Weights of a small GPT-style language model, trained from scratch on English Wikipedia.
Size: 14 layers, width 160, 5 heads of 32 (1 for keys and values), vocabulary 5120, 5.99M parameters.
Architecture: biases on query, key and value, tied embeddings.
Training: a variant of Adam for these matrices, 328M tokens, 5008 steps.
Each number is 50 + 12 x the weight over its row's rms, rounded and kept within 0 to 99. Layers, rows and columns count from 0. The size before them is the row's rms in percent of the matrix's.

# layer 7 MLP gate, 640x160, rms 0.0987, rows 406-619, columns 32-63
104:60 58 69 54 63 54 68 52 43 49 49 47 39 61 55 65 64 30 49 60 41 56 52 38 44 54 45 42 41 49 49 36
102:72 49 45 52 38 43 42 64 66 47 49 38 62 19 54 53 37 47 58 33 43 44 29 68 49 29 38 65 21 62 75 28
101:57 59 36 58 49 48 34 72 61 47 60 55 47 47 36 37 52 66 66 56 64 41 63 46 61 61 36 49 63 11 35 81
099:58 61 71 79 43 52 31 48 59 61 55 63 50 56 16 58 46 25 67 41 84 47 26 41 53 39 46 42 50 60 37 62
095:55 42 50 65 72 49 27 32 37 65 53 61 48 23 59 25 46 50 60 70 66 28 41 62 64 66 65 41 31 43 53 57
093:51 56 61 71 32 61 46 47 63 52 48 37 34 35 49 43 78 26 45 59 39 34 34 07 59 43 58 46 56 41 75 54
108:32 50 45 45 50 49 44 34 52 60 36 47 55 78 31 71 33 57 59 84 67 45 55 38 69 49 34 54 65 65 73 34
098:64 76 60 58 46 50 54 30 49 55 61 72 53 54 49 45 66 60 37 52 53 36 37 45 46 61 61 52 46 61 45 38
104:44 49 64 50 40 42 50 47 41 41 44 54 53 18 60 48 42 49 55 55 48 52 57 39 46 59 47 63 47 51 50 23
098:52 52 59 34 57 71 56 67 37 46 40 45 55 41 18 54 58 54 68 45 68 42 41 51 69 63 59 33 47 49 46 56
097:33 40 38 57 51 38 45 53 53 56 47 77 44 55 41 70 67 44 63 68 58 48 54 51 49 72 52 39 48 53 72 44
099:49 45 58 67 28 41 62 42 43 44 53 25 41 42 61 75 45 62 59 65 52 65 50 65 48 55 38 41 69 56 64 50
095:49 43 75 53 61 44 55 51 37 52 54 38 43 44 50 57 76 44 25 46 38 31 62 49 50 50 71 53 45 63 50 70
098:16 62 51 53 35 45 53 28 62 49 60 61 67 74 70 35 41 58 37 53 44 46 59 36 56 37 68 43 50 35 47 57
099:51 69 60 44 40 49 66 58 45 56 45 47 45 60 22 41 25 72 65 43 40 43 60 69 44 50 25 70 48 40 21 57
099:57 55 73 51 51 62 63 13 63 61 47 48 40 63 50 77 53 59 56 43 49 51 54 70 68 66 22 47 49 40 56 30
098:24 60 53 59 65 49 37 67 43 63 38 69 42 50 47 72 44 33 59 35 34 49 62 38 45 56 64 50 50 42 67 52
094:60 71 39 45 61 49 73 33 48 51 40 58 34 61 49 39 68 35 51 56 53 58 56 61 42 52 29 57 57 63 49 71
101:31 41 42 44 63 26 61 33 46 77 54 80 43 68 47 51 43 55 42 59 61 28 62 65 39 51 54 44 56 52 41 65
106:53 66 53 48 48 52 46 47 41 60 53 61 61 56 49 38 45 35 51 69 52 62 56 48 51 47 59 54 47 56 64 59
100:51 59 50 49 58 45 71 38 28 65 55 59 51 74 43 44 73 39 58 41 53 63 58 50 66 52 29 41 42 58 55 47
093:57 48 52 65 52 54 60 34 54 50 51 50 42 55 62 48 46 31 52 62 64 27 50 70 28 62 66 28 52 59 54 48
097:56 71 56 65 64 50 47 44 71 47 52 57 50 72 48 54 44 47 18 26 54 65 74 38 42 46 52 42 58 45 52 47
106:73 31 54 70 51 55 26 45 57 49 66 23 45 42 45 47 41 49 68 57 45 54 52 62 47 65 44 58 39 50 38 29
100:59 49 36 56 28 38 26 41 55 60 65 59 38 48 37 46 51 58 55 39 52 48 47 69 59 43 53 24 36 56 46 57
099:44 45 58 49 56 65 72 42 54 45 58 55 47 56 17 26 67 60 50 58 62 67 46 38 24 48 43 59 40 59 50 53
098:47 35 61 47 48 65 51 72 71 77 50 64 36 69 51 39 51 54 58 48 57 63 26 36 46 22 42 45 49 12 36 52
098:48 54 53 59 48 46 62 41 37 74 43 42 44 44 57 56 59 36 40 50 54 53 61 59 75 42 64 40 60 44 38 59
110:54 65 83 47 35 26 46 51 24 64 50 48 53 33 64 44 40 43 54 33 58 48 30 51 45 60 47 33 31 50 65 47
098:50 45 67 48 63 44 60 31 34 49 38 70 37 65 46 25 60 72 34 52 50 50 48 59 54 49 33 43 63 41 61 53
093:43 43 68 62 27 42 61 36 61 25 78 60 14 37 62 49 31 58 50 36 47 62 47 59 61 45 60 36 47 54 42 49
103:35 60 55 47 46 39 36 52 51 61 58 68 41 41 63 36 66 41 49 51 51 54 41 35 61 40 43 38 59 52 48 43
095:52 58 47 32 43 60 51 60 46 63 73 62 76 52 45 46 51 50 68 38 50 51 46 47 55 42 46 30 40 31 56 48
098:66 45 67 49 57 63 67 58 40 46 69 44 43 64 45 38 44 62 56 54 76 54 56 47 47 41 34 56 40 44 36 43
099:31 34 41 53 39 66 32 42 39 68 62 40 46 52 08 53 60 26 57 47 49 45 52 43 55 43 46 48 25 50 67 53
098:54 21 52 52 55 63 49 66 44 49 61 69 49 60 59 38 71 43 51 44 44 49 50 49 77 31 54 56 39 30 41 57
102:79 65 50 51 40 57 36 76 29 51 43 57 43 65 22 54 48 81 64 51 64 47 68 32 56 58 37 62 60 52 56 38
096:37 30 31 42 30 50 51 51 55 54 52 25 58 39 38 62 25 51 55 54 48 61 65 46 42 49 64 60 48 40 28 52
102:51 50 59 63 51 65 55 55 45 62 51 46 57 31 57 41 61 45 54 45 76 56 66 51 61 24 29 41 32 47 42 49
100:42 64 40 62 27 46 58 58 44 25 57 38 54 42 47 50 37 30 57 57 42 66 50 50 53 32 48 46 77 46 79 34
102:58 57 53 69 48 52 37 69 41 58 52 45 34 55 49 50 23 75 55 56 33 20 33 58 76 38 57 40 43 57 42 51
103:61 44 48 58 34 63 38 57 55 51 56 63 60 47 77 50 52 36 48 37 48 30 68 53 39 59 68 48 33 47 47 45
101:58 42 40 61 50 62 51 66 43 59 56 51 44 56 68 50 55 51 61 41 49 52 57 47 43 69 45 85 60 43 57 30
104:62 49 53 45 34 53 39 46 44 61 49 54 70 73 59 53 46 44 54 37 73 44 40 48 44 38 26 81 43 38 46 57
098:50 45 30 51 54 63 46 60 32 57 62 76 41 64 35 58 43 33 58 53 57 56 37 49 43 38 60 25 47 29 33 45
098:43 48 63 65 47 49 39 47 37 28 66 59 47 47 83 59 58 25 22 36 50 52 55 72 81 44 45 55 63 45 51 66
098:81 41 52 56 43 46 38 36 39 54 42 33 47 33 57 39 55 48 48 60 60 51 72 52 43 59 33 38 66 38 77 39
099:51 41 36 56 46 65 38 45 61 52 57 76 48 54 55 46 68 56 31 70 49 32 57 67 52 59 47 62 56 52 70 58
096:73 31 66 38 30 54 57 38 46 54 68 55 32 56 55 50 46 43 17 52 44 57 52 49 42 28 48 27 57 43 44 45
094:48 52 47 46 43 61 50 45 63 49 71 59 50 20 54 67 49 68 58 30 47 40 54 53 39 58 49 33 57 50 20 33
104:43 56 56 47 32 54 39 41 55 69 54 67 25 53 60 60 63 50 57 41 79 66 61 36 48 29 44 55 38 52 39 44
104:25 58 46 51 40 51 54 49 49 54 60 44 41 45 55 26 35 54 53 42 48 63 35 48 57 53 49 44 63 52 60 58
091:63 53 61 70 46 39 48 44 34 44 63 55 55 50 27 46 56 54 33 61 59 50 52 48 35 67 39 44 43 63 36 44
103:54 55 45 40 50 59 28 64 58 55 76 34 48 51 46 82 48 37 38 54 49 44 39 64 48 55 53 59 49 61 58 47
099:43 27 52 71 31 25 43 53 48 44 59 51 44 54 32 41 57 46 48 33 80 54 28 62 52 49 39 51 30 48 51 54
105:56 51 38 54 51 42 46 61 40 62 46 32 42 43 50 52 60 36 45 45 51 34 56 47 42 27 46 75 42 60 57 54
099:59 43 48 59 47 51 43 46 41 37 39 36 44 49 40 52 39 60 46 55 36 47 49 37 36 34 53 56 44 47 44 58
099:45 46 40 66 62 41 60 54 41 53 68 47 48 50 25 51 70 76 61 61 43 45 67 51 46 63 42 59 63 61 67 70
101:51 36 43 36 64 46 53 44 20 48 36 65 42 53 43 62 69 70 32 65 53 53 48 18 75 44 34 54 52 44 59 67
102:48 65 64 53 60 58 38 52 46 54 63 50 31 56 54 22 62 42 56 39 40 45 41 53 49 31 44 53 39 69 47 33
095:56 48 41 51 46 39 54 56 44 43 70 42 46 63 65 39 55 27 49 65 56 55 45 39 73 47 58 30 61 24 62 42
102:45 66 55 45 24 40 33 53 54 48 61 47 49 49 64 60 70 42 48 52 68 30 53 39 58 51 56 34 46 48 58 37
100:63 57 54 53 31 70 43 45 42 26 50 58 48 53 58 45 42 57 39 28 33 61 37 49 36 66 33 20 57 59 51 36
096:51 57 41 59 53 36 69 32 47 61 37 53 42 48 35 47 43 74 46 52 47 42 46 58 59 37 57 48 21 36 40 43
096:69 29 46 53 51 55 60 47 43 65 63 39 49 50 43 53 30 38 64 64 51 32 59 66 48 31 43 46 57 58 35 61
105:46 62 56 57 43 50 65 66 38 62 53 44 49 28 52 41 36 36 38 52 36 65 29 45 58 50 53 49 42 57 72 49
097:64 58 57 52 68 64 55 57 90 42 60 35 43 32 66 45 47 75 63 28 61 46 56 64 50 37 12 46 42 64 45 74
105:33 44 39 58 55 43 66 54 48 64 36 45 54 65 78 48 47 52 70 40 38 37 45 55 56 45 39 47 62 47 58 54
098:68 47 57 50 66 48 59 36 71 21 67 64 86 64 56 31 47 36 53 73 52 36 40 53 52 36 26 64 53 44 34 55
099:36 46 38 66 48 58 28 32 56 31 68 53 57 46 63 52 74 57 45 36 48 55 42 47 63 48 35 78 67 41 47 47
103:43 46 36 48 57 63 58 46 64 42 50 56 52 49 56 41 69 38 61 57 68 65 44 56 44 51 30 66 43 42 64 24
098:58 58 36 34 31 42 50 36 30 64 70 59 35 36 56 50 38 54 75 57 57 54 49 30 69 65 47 24 62 57 35 51
103:45 39 65 61 38 39 27 44 42 69 45 63 42 41 36 47 58 58 56 42 30 44 47 47 53 29 26 48 43 30 62 66
093:59 48 55 54 49 33 42 34 53 58 45 55 43 49 32 64 70 57 50 31 62 47 36 75 44 45 22 48 51 49 64 54
102:45 27 49 49 57 47 47 76 44 58 36 34 35 51 47 52 59 38 48 80 48 58 45 62 57 57 38 46 48 53 23 49
102:66 55 32 59 35 47 43 51 32 43 53 43 56 44 38 44 36 58 62 49 57 38 38 38 45 62 58 41 34 46 42 44
099:37 44 70 63 39 40 57 51 49 47 43 56 55 39 39 63 25 64 59 45 62 39 52 62 54 25 54 39 46 62 53 33
097:58 56 54 40 40 57 57 70 61 48 57 74 68 37 54 62 51 38 45 59 64 42 43 63 41 58 62 54 37 44 45 40
102:42 59 38 71 48 18 55 47 54 45 55 37 46 61 33 41 62 55 69 57 53 53 37 75 55 57 40 46 41 28 27 45
098:58 28 60 62 43 54 40 56 50 53 73 67 72 50 45 47 40 60 60 51 59 54 69 55 70 29 55 69 49 54 49 65
102:47 49 35 58 47 42 49 47 36 35 30 64 18 39 44 32 39 54 50 74 41 71 69 37 57 53 60 61 40 60 61 58
097:38 43 24 36 48 51 48 45 41 47 47 45 54 40 59 35 59 29 75 60 53 42 63 63 50 48 44 73 40 39 33 42
099:56 49 32 47 38 68 58 62 65 43 70 57 30 60 65 46 36 69 32 49 43 52 61 60 47 35 31 47 33 47 39 61
103:68 43 34 58 51 32 61 64 38 58 57 35 53 69 65 46 41 54 54 42 46 72 48 61 69 44 60 64 51 54 36 63
098:38 64 21 50 59 31 50 59 52 53 64 65 70 53 62 70 48 41 55 50 72 33 54 53 52 46 65 63 45 46 50 39
087:51 62 27 47 75 19 42 54 39 50 54 53 65 61 63 76 75 45 42 47 37 70 50 59 29 42 34 43 46 33 51 42
105:51 45 43 43 55 27 79 49 39 69 60 26 60 26 22 47 60 51 62 28 57 37 49 52 61 66 46 56 36 39 53 62
098:72 36 50 73 60 38 36 62 55 64 59 41 48 57 35 48 30 41 54 36 55 75 53 56 51 48 48 48 40 36 43 36
101:35 40 64 61 63 46 53 44 51 50 53 37 39 41 58 41 36 46 52 33 26 51 48 65 55 42 29 60 53 42 50 51
096:64 42 66 51 72 51 54 50 46 48 60 62 55 34 52 48 44 36 51 57 47 48 53 59 45 26 35 57 64 59 44 67
098:40 50 49 71 33 40 46 46 46 49 56 64 42 58 45 44 57 56 60 73 58 35 58 55 57 47 39 56 72 72 61 49
092:50 48 52 51 62 44 55 59 57 57 62 32 53 43 70 51 42 53 47 47 56 49 62 65 42 40 31 42 35 37 50 49
104:50 53 48 43 52 27 53 59 59 55 42 62 47 40 55 58 49 52 58 37 65 56 55 45 47 28 57 48 45 72 32 40
095:54 36 51 49 66 55 52 67 49 75 51 54 41 45 34 50 59 49 51 55 41 48 69 58 45 66 60 57 48 58 67 60
097:35 38 42 30 43 58 52 64 42 54 63 56 43 40 53 62 56 53 53 70 33 68 51 43 56 59 59 50 71 35 21 48
097:51 74 54 41 49 64 44 44 37 61 74 66 59 54 30 45 30 54 41 40 56 69 42 59 67 54 42 55 39 53 57 63
097:49 73 34 55 32 45 50 34 58 45 44 63 73 39 32 47 49 57 57 50 35 57 33 55 44 39 55 39 27 39 51 60
101:34 53 58 61 54 43 37 74 61 51 40 53 62 44 45 63 45 76 51 45 51 35 41 42 39 42 45 64 38 41 45 39
100:58 49 61 55 62 36 70 34 43 59 48 31 40 58 38 25 27 29 43 69 52 24 54 34 48 54 57 73 41 29 61 68
098:54 35 49 44 64 51 39 53 39 62 48 59 65 64 49 54 27 60 56 46 61 48 36 59 63 45 55 67 51 36 19 43
100:71 47 35 61 33 55 54 64 38 54 61 53 66 43 64 73 40 70 52 50 66 55 58 60 28 55 41 43 43 47 39 45
096:54 78 58 61 38 60 33 50 49 60 73 66 71 38 26 45 42 54 64 58 87 56 53 42 44 41 50 37 70 47 49 68
100:44 65 52 73 74 45 39 60 54 49 68 69 65 61 50 48 38 74 44 42 67 43 35 51 30 44 53 53 51 39 58 54
092:71 29 59 46 56 28 54 45 51 64 57 78 47 40 39 57 47 55 37 68 55 35 34 53 34 58 48 32 48 40 55 32
102:68 39 57 39 60 41 31 48 57 62 68 52 24 38 41 33 63 39 51 35 38 44 48 36 74 53 54 57 50 65 55 61
098:70 51 58 56 49 41 51 51 46 53 55 55 61 46 45 50 60 30 25 43 48 56 34 46 25 51 36 63 43 42 47 45
103:81 30 64 40 43 67 41 38 44 68 56 57 51 32 39 37 56 51 36 72 47 53 65 46 45 57 49 54 44 53 53 46
100:45 62 50 48 64 52 57 49 40 44 64 42 46 51 54 41 31 29 51 42 32 38 37 83 62 54 52 53 49 44 61 66
098:58 67 46 61 40 62 52 32 35 83 35 39 48 50 18 43 50 44 45 58 46 44 54 74 58 62 50 67 63 36 39 39
099:50 49 67 55 37 30 31 30 50 53 51 60 39 64 51 59 41 48 42 57 71 44 38 38 39 53 58 46 48 38 43 42
091:50 46 49 45 52 39 54 60 64 52 77 41 53 35 63 55 54 58 47 36 64 54 46 57 51 58 33 53 59 41 48 47
103:70 64 53 49 56 43 45 43 53 54 49 62 24 52 56 37 52 49 52 68 36 62 59 51 55 59 49 88 57 42 60 60
099:64 53 67 54 35 47 61 34 43 51 39 53 42 58 67 61 44 43 36 49 56 34 51 50 43 51 45 39 72 20 48 35
105:42 52 72 35 56 49 64 58 52 50 73 46 53 42 41 30 60 47 49 46 49 65 52 38 36 52 40 40 60 49 75 40
104:73 51 35 66 60 53 52 73 29 43 37 65 38 34 43 43 72 53 40 59 61 58 51 48 58 47 56 67 54 48 37 43
105:30 41 57 35 26 58 60 42 33 60 64 75 30 64 38 48 61 61 50 53 52 51 51 51 53 48 56 65 37 47 39 43
099:47 70 40 78 56 53 56 56 69 38 52 52 21 46 53 47 55 35 64 61 52 37 52 47 41 50 49 63 55 63 45 53
096:47 47 67 48 57 49 54 40 61 46 31 37 63 57 60 51 49 46 31 26 55 52 29 50 56 43 40 45 56 43 62 41
094:46 35 30 30 65 46 37 58 47 45 78 55 61 35 61 44 35 41 41 61 41 48 34 47 45 58 45 46 59 64 50 51
100:51 43 55 57 46 57 57 50 60 34 47 51 58 62 57 40 53 38 56 44 34 65 52 75 47 22 43 43 63 56 71 54
104:42 59 65 64 70 38 45 78 42 60 50 61 49 66 47 40 76 31 48 49 53 40 62 48 60 52 32 57 75 35 52 54
100:32 56 44 38 51 49 55 70 63 42 48 32 57 40 38 54 53 45 58 59 53 57 57 64 43 35 53 32 55 44 57 54
094:47 55 59 62 38 35 44 54 16 57 50 47 95 68 37 44 46 57 32 47 48 69 47 24 54 53 65 56 48 39 46 50
099:55 48 39 42 53 53 54 46 38 56 64 45 48 36 35 45 52 44 46 59 62 57 38 56 44 57 60 54 61 54 59 40
104:46 51 48 67 39 56 40 30 70 23 84 53 45 52 48 53 50 52 59 73 60 48 37 37 57 48 43 43 52 48 65 37
101:51 59 50 57 62 33 45 42 39 75 82 69 32 41 68 35 54 53 64 41 50 43 38 54 43 59 50 54 60 58 56 44
100:39 55 60 52 50 39 51 69 41 64 48 42 75 77 35 51 47 51 50 39 79 48 45 42 14 35 43 40 67 66 63 50
098:69 78 66 61 68 31 35 48 60 42 43 53 59 35 54 62 64 68 40 43 38 64 33 54 51 57 42 56 46 51 56 53
099:42 62 67 39 40 59 63 39 47 44 37 70 45 58 52 51 71 59 35 61 50 40 45 72 59 47 20 79 27 43 70 54
102:58 77 45 51 52 62 41 74 63 32 43 53 68 62 66 59 81 38 54 62 45 46 57 67 63 33 55 38 46 33 55 59
100:34 57 67 42 43 57 59 57 47 53 39 55 41 50 52 46 72 59 47 52 53 67 52 55 66 13 46 48 40 31 53 51
100:56 39 44 56 63 66 66 49 52 86 54 55 47 29 49 45 32 45 45 53 80 67 55 66 37 45 45 44 59 37 47 36
101:46 44 53 60 66 52 57 56 48 32 37 31 54 47 52 51 19 49 35 57 42 59 55 45 38 60 49 58 46 32 44 49
097:56 42 68 60 45 34 34 43 22 44 52 41 49 58 60 60 63 32 48 52 36 39 21 46 43 82 30 48 32 47 44 42
104:35 54 60 47 56 23 35 46 42 61 47 71 54 55 65 76 46 39 63 34 53 68 24 41 51 56 50 46 48 56 65 55
099:54 61 57 64 48 69 57 49 40 50 66 51 46 61 37 44 27 48 60 67 52 39 59 55 41 50 33 83 54 46 56 37
102:80 55 51 58 56 62 50 58 48 50 38 43 38 57 48 52 62 55 56 39 59 60 66 67 55 34 25 43 46 66 57 38
103:32 37 50 51 43 52 53 29 59 47 67 33 40 56 46 57 59 38 61 46 51 56 41 46 47 50 34 47 31 57 52 70
103:59 65 48 46 54 30 58 55 39 38 45 56 60 49 40 64 50 54 48 51 46 38 54 43 43 63 59 74 54 40 56 57
107:47 53 44 66 57 51 30 65 47 54 41 47 58 41 55 38 70 31 40 35 73 69 39 59 74 32 43 70 56 32 43 46
091:57 39 52 27 61 51 52 47 52 24 53 55 32 48 60 57 52 40 58 71 59 50 38 41 49 47 57 74 66 64 52 50
102:65 60 45 59 57 41 62 63 42 60 58 40 48 46 51 39 51 71 32 57 43 64 55 65 47 54 56 73 37 33 57 40
106:53 32 72 52 57 47 56 19 49 34 56 39 68 52 24 53 47 49 62 56 45 38 55 54 52 43 56 50 42 54 67 12
104:45 63 56 42 59 52 54 60 47 40 63 61 41 26 49 60 39 62 67 38 47 49 56 48 41 32 37 50 55 55 69 49
096:31 40 44 58 61 74 32 65 36 57 49 55 36 58 48 68 54 53 73 31 59 50 30 55 57 39 56 44 47 29 52 41
107:65 59 44 47 44 42 36 53 30 46 56 58 63 56 45 61 59 57 51 48 56 41 67 43 51 44 51 55 66 34 64 37
108:51 76 74 51 54 41 47 29 38 77 64 54 38 28 64 50 55 54 47 48 72 45 37 45 68 45 58 53 50 48 75 47
094:47 44 37 25 44 37 47 54 66 60 56 26 61 55 75 65 42 48 58 52 61 63 45 48 50 58 61 69 63 60 59 49
097:54 57 53 70 29 45 35 64 48 45 74 49 39 71 58 43 62 57 58 51 54 34 62 44 44 42 42 22 62 38 57 52
106:54 51 53 36 56 31 39 31 33 64 51 27 31 60 64 56 67 19 60 39 66 71 59 44 64 44 59 48 54 47 53 30
096:57 62 48 60 32 44 45 52 48 53 49 51 57 56 43 65 30 39 54 68 66 62 40 43 57 44 61 42 70 54 82 56
098:69 63 50 46 43 30 51 61 60 42 69 26 33 51 42 59 60 52 48 63 63 69 42 59 43 35 27 37 57 46 47 76
108:34 36 58 60 27 32 49 56 55 60 70 61 31 62 38 57 54 49 48 50 46 59 51 51 44 17 44 43 39 52 33 48
106:41 40 43 55 42 66 43 45 31 42 49 46 25 51 39 53 59 50 57 40 70 32 52 64 43 40 61 42 56 54 38 44
105:64 36 68 67 39 49 57 49 53 45 57 67 31 52 58 38 50 51 79 84 58 59 46 34 25 50 39 25 55 42 48 48
094:72 41 44 44 40 42 43 24 42 59 60 35 53 38 67 47 38 47 50 57 51 41 60 39 38 26 28 59 62 46 43 21
105:36 61 79 56 36 43 49 20 46 71 62 39 49 62 59 54 35 65 38 59 62 56 41 54 39 27 30 54 68 43 83 44
099:51 73 41 35 56 50 58 38 50 51 44 42 35 51 47 55 41 48 76 34 58 38 51 59 44 53 47 47 51 46 44 52
101:69 58 40 68 67 76 61 71 46 39 42 56 55 52 48 58 55 43 35 54 52 38 55 61 64 74 35 61 45 53 55 69
100:58 53 69 47 68 76 43 52 42 55 78 58 38 54 50 47 57 49 22 50 53 44 50 46 59 54 59 54 52 60 57 73
101:45 68 64 65 18 40 58 64 45 64 69 34 56 43 54 47 57 42 46 63 57 54 51 78 56 33 60 60 62 54 48 34
099:24 26 46 43 64 48 61 65 57 51 50 43 40 45 68 44 54 36 60 49 35 34 72 37 33 52 59 66 37 46 73 43
101:65 22 57 47 69 76 36 51 46 66 60 50 48 66 29 14 50 58 38 43 70 43 57 64 47 43 31 57 61 60 54 65
110:59 60 31 70 48 57 56 56 42 63 38 45 44 68 38 26 56 40 65 63 73 60 61 47 64 47 33 55 56 42 58 65
100:56 49 48 68 60 39 66 54 56 47 49 66 44 42 45 64 45 24 56 70 45 44 50 45 46 49 67 71 39 42 43 43
107:56 49 48 40 62 33 46 61 37 70 53 41 52 54 43 61 59 61 61 66 43 45 41 61 56 62 46 39 41 36 65 48
097:63 60 51 46 44 45 46 32 58 53 36 64 37 63 49 44 63 35 62 65 38 60 88 39 60 65 56 56 36 50 50 43
104:64 37 39 58 55 58 62 48 58 67 41 64 39 81 43 55 60 41 47 57 66 44 45 55 81 46 44 51 44 37 33 56
104:47 50 37 52 44 55 58 66 67 46 57 58 31 55 64 62 65 43 59 36 51 44 41 51 47 36 45 45 47 49 26 57
097:73 45 47 53 50 60 45 56 68 60 57 38 48 64 53 37 54 33 54 51 73 60 57 41 44 39 46 35 45 39 30 61
100:18 55 55 38 37 46 41 44 36 54 51 40 52 53 64 46 42 58 65 34 42 34 51 23 54 51 58 29 35 35 50 25
094:37 63 47 43 62 46 51 85 49 49 62 51 49 65 77 33 51 54 65 57 57 49 64 62 62 29 34 54 59 58 36 52
102:58 52 48 48 66 52 68 53 50 55 57 32 46 44 65 39 50 46 48 48 57 34 35 56 39 67 31 55 47 46 46 29
102:53 52 50 77 43 58 47 47 48 60 50 72 26 56 42 67 50 46 64 46 45 57 53 41 61 42 34 54 69 30 35 42
105:29 66 53 64 37 64 55 67 40 41 56 73 28 63 53 50 48 61 54 43 69 45 47 43 53 30 35 57 39 50 48 45
101:34 72 39 64 43 62 69 75 15 58 49 67 36 57 49 68 62 45 44 35 65 54 50 43 49 54 43 30 60 61 54 64
104:56 58 39 61 44 46 79 60 44 58 54 48 52 43 47 53 57 61 39 56 42 52 59 52 69 47 20 59 42 33 35 65
102:41 32 64 66 28 51 48 51 56 40 54 38 27 43 60 65 65 16 47 59 85 41 46 51 42 63 25 35 59 41 44 51
099:50 59 21 55 32 42 60 54 42 54 42 49 53 45 56 61 49 25 61 45 35 61 46 52 56 69 48 43 41 59 47 44
102:42 47 48 47 45 34 58 62 35 70 53 62 36 28 46 46 51 50 43 31 41 47 32 42 67 45 64 54 52 22 49 58
103:43 35 32 55 49 28 41 39 40 62 54 47 24 45 59 60 61 55 67 56 69 45 71 64 45 38 55 51 42 38 61 37
098:80 32 46 65 22 23 41 39 42 46 61 52 56 56 44 24 64 43 41 56 54 49 41 36 49 59 35 29 62 44 56 48
112:39 56 33 67 56 58 47 64 66 54 38 69 51 51 45 39 60 53 52 67 49 38 62 36 52 37 45 46 38 41 53 45
094:65 30 41 73 67 54 50 68 37 45 58 58 46 53 44 64 53 51 23 59 68 46 57 55 61 45 39 35 53 44 64 44
103:56 57 50 62 39 47 48 48 44 30 42 36 27 46 57 59 46 31 59 74 66 48 50 43 40 41 46 43 47 35 31 31
098:66 51 66 36 57 44 41 64 39 69 57 41 38 34 64 53 58 56 61 54 38 59 27 64 52 46 56 62 38 30 51 36
099:46 36 31 63 55 38 55 39 51 47 71 38 53 50 39 33 41 74 35 40 56 18 56 49 54 45 35 62 46 57 36 72
099:66 64 77 43 59 43 60 42 26 41 77 46 51 45 66 49 43 25 35 53 41 66 44 53 32 45 44 64 47 56 67 27
097:55 61 46 54 56 50 50 29 58 63 31 59 64 46 64 49 69 56 28 57 53 26 51 48 70 47 60 50 36 67 72 52
102:28 43 27 41 37 44 38 47 57 49 37 83 42 60 41 52 57 56 45 45 54 47 42 48 57 68 27 57 55 47 63 73
102:57 33 62 67 33 37 38 55 35 42 68 44 53 54 68 60 52 43 61 37 41 56 53 40 76 30 59 62 44 38 48 57
106:43 66 57 33 67 56 42 55 32 69 55 64 47 69 51 59 42 32 75 45 62 67 53 54 21 36 44 47 52 55 56 44
100:43 55 67 61 57 57 49 53 53 38 52 63 55 46 75 40 47 54 49 44 54 39 52 49 44 41 68 67 42 33 81 28
096:37 49 38 50 74 78 66 35 41 46 64 66 47 43 44 39 45 55 65 45 59 51 62 81 50 42 47 60 38 50 44 55
096:41 39 55 57 40 58 41 80 14 33 51 44 26 40 48 48 64 57 54 38 38 28 51 35 34 66 48 69 40 32 51 51
098:56 51 67 51 51 27 50 44 33 56 76 36 62 59 61 51 55 36 41 58 44 59 26 51 58 52 41 58 56 68 52 26
103:34 41 46 64 62 54 26 46 39 48 63 45 44 52 46 48 66 60 53 72 78 41 34 40 68 46 70 64 63 49 38 52
100:61 43 42 49 34 47 34 58 58 47 39 54 69 64 30 65 56 69 47 31 33 62 48 31 53 71 48 53 49 38 40 60
101:68 63 38 53 53 29 33 50 42 38 42 46 55 73 38 57 37 46 29 46 52 64 40 41 48 47 69 71 52 46 47 43
102:60 46 59 64 71 25 47 45 33 69 60 43 43 49 53 35 49 35 57 46 37 38 29 34 39 53 57 63 30 47 46 53
110:42 54 64 53 66 35 57 45 54 67 46 30 60 33 34 55 60 22 19 25 36 52 40 57 51 46 43 49 61 60 54 46
100:46 48 66 41 31 36 42 39 31 54 47 69 57 51 67 51 51 53 20 51 51 33 46 44 69 61 60 58 36 45 34 53
088:36 48 30 34 41 61 45 45 58 33 74 43 59 46 37 49 47 50 50 48 59 42 42 66 40 56 63 31 46 52 61 39
103:57 57 44 45 47 45 49 44 53 56 63 61 26 48 75 49 58 60 33 63 49 53 61 52 38 76 57 58 36 55 65 42
101:61 46 35 58 46 26 61 51 51 48 76 66 51 62 35 61 44 57 62 51 44 75 70 63 37 38 34 28 42 63 56 44
098:55 35 40 37 29 55 50 57 69 52 43 54 49 56 54 54 44 51 50 45 45 54 15 61 59 50 57 44 63 48 77 44
096:50 44 41 35 48 43 47 43 48 68 76 47 50 33 63 56 46 45 34 50 53 31 35 56 36 54 56 67 43 49 62 34
107:39 49 30 44 38 33 35 66 27 60 46 49 28 36 61 56 35 46 73 54 56 74 51 30 69 45 33 52 56 31 44 51
105:56 24 48 61 62 46 56 46 46 38 48 67 44 50 50 56 66 56 53 39 41 39 61 39 56 37 49 62 41 47 46 69
095:42 42 51 60 42 46 33 58 50 50 51 45 57 51 48 57 44 64 41 37 57 56 61 51 31 56 30 64 43 36 53 48
106:52 49 52 64 66 29 37 37 41 54 55 61 57 38 64 57 56 40 43 55 65 41 55 43 27 47 55 58 50 42 59 42
101:39 59 54 70 37 60 34 43 55 58 41 59 54 44 45 37 60 53 44 49 63 60 58 54 47 53 42 65 65 50 59 71
093:64 57 52 44 57 48 33 58 61 44 39 40 56 62 26 24 44 57 64 36 47 57 67 64 47 43 53 53 85 35 56 49
097:44 42 62 68 52 41 41 49 57 41 54 78 64 54 33 52 30 37 43 24 78 55 48 33 53 40 53 53 67 50 60 63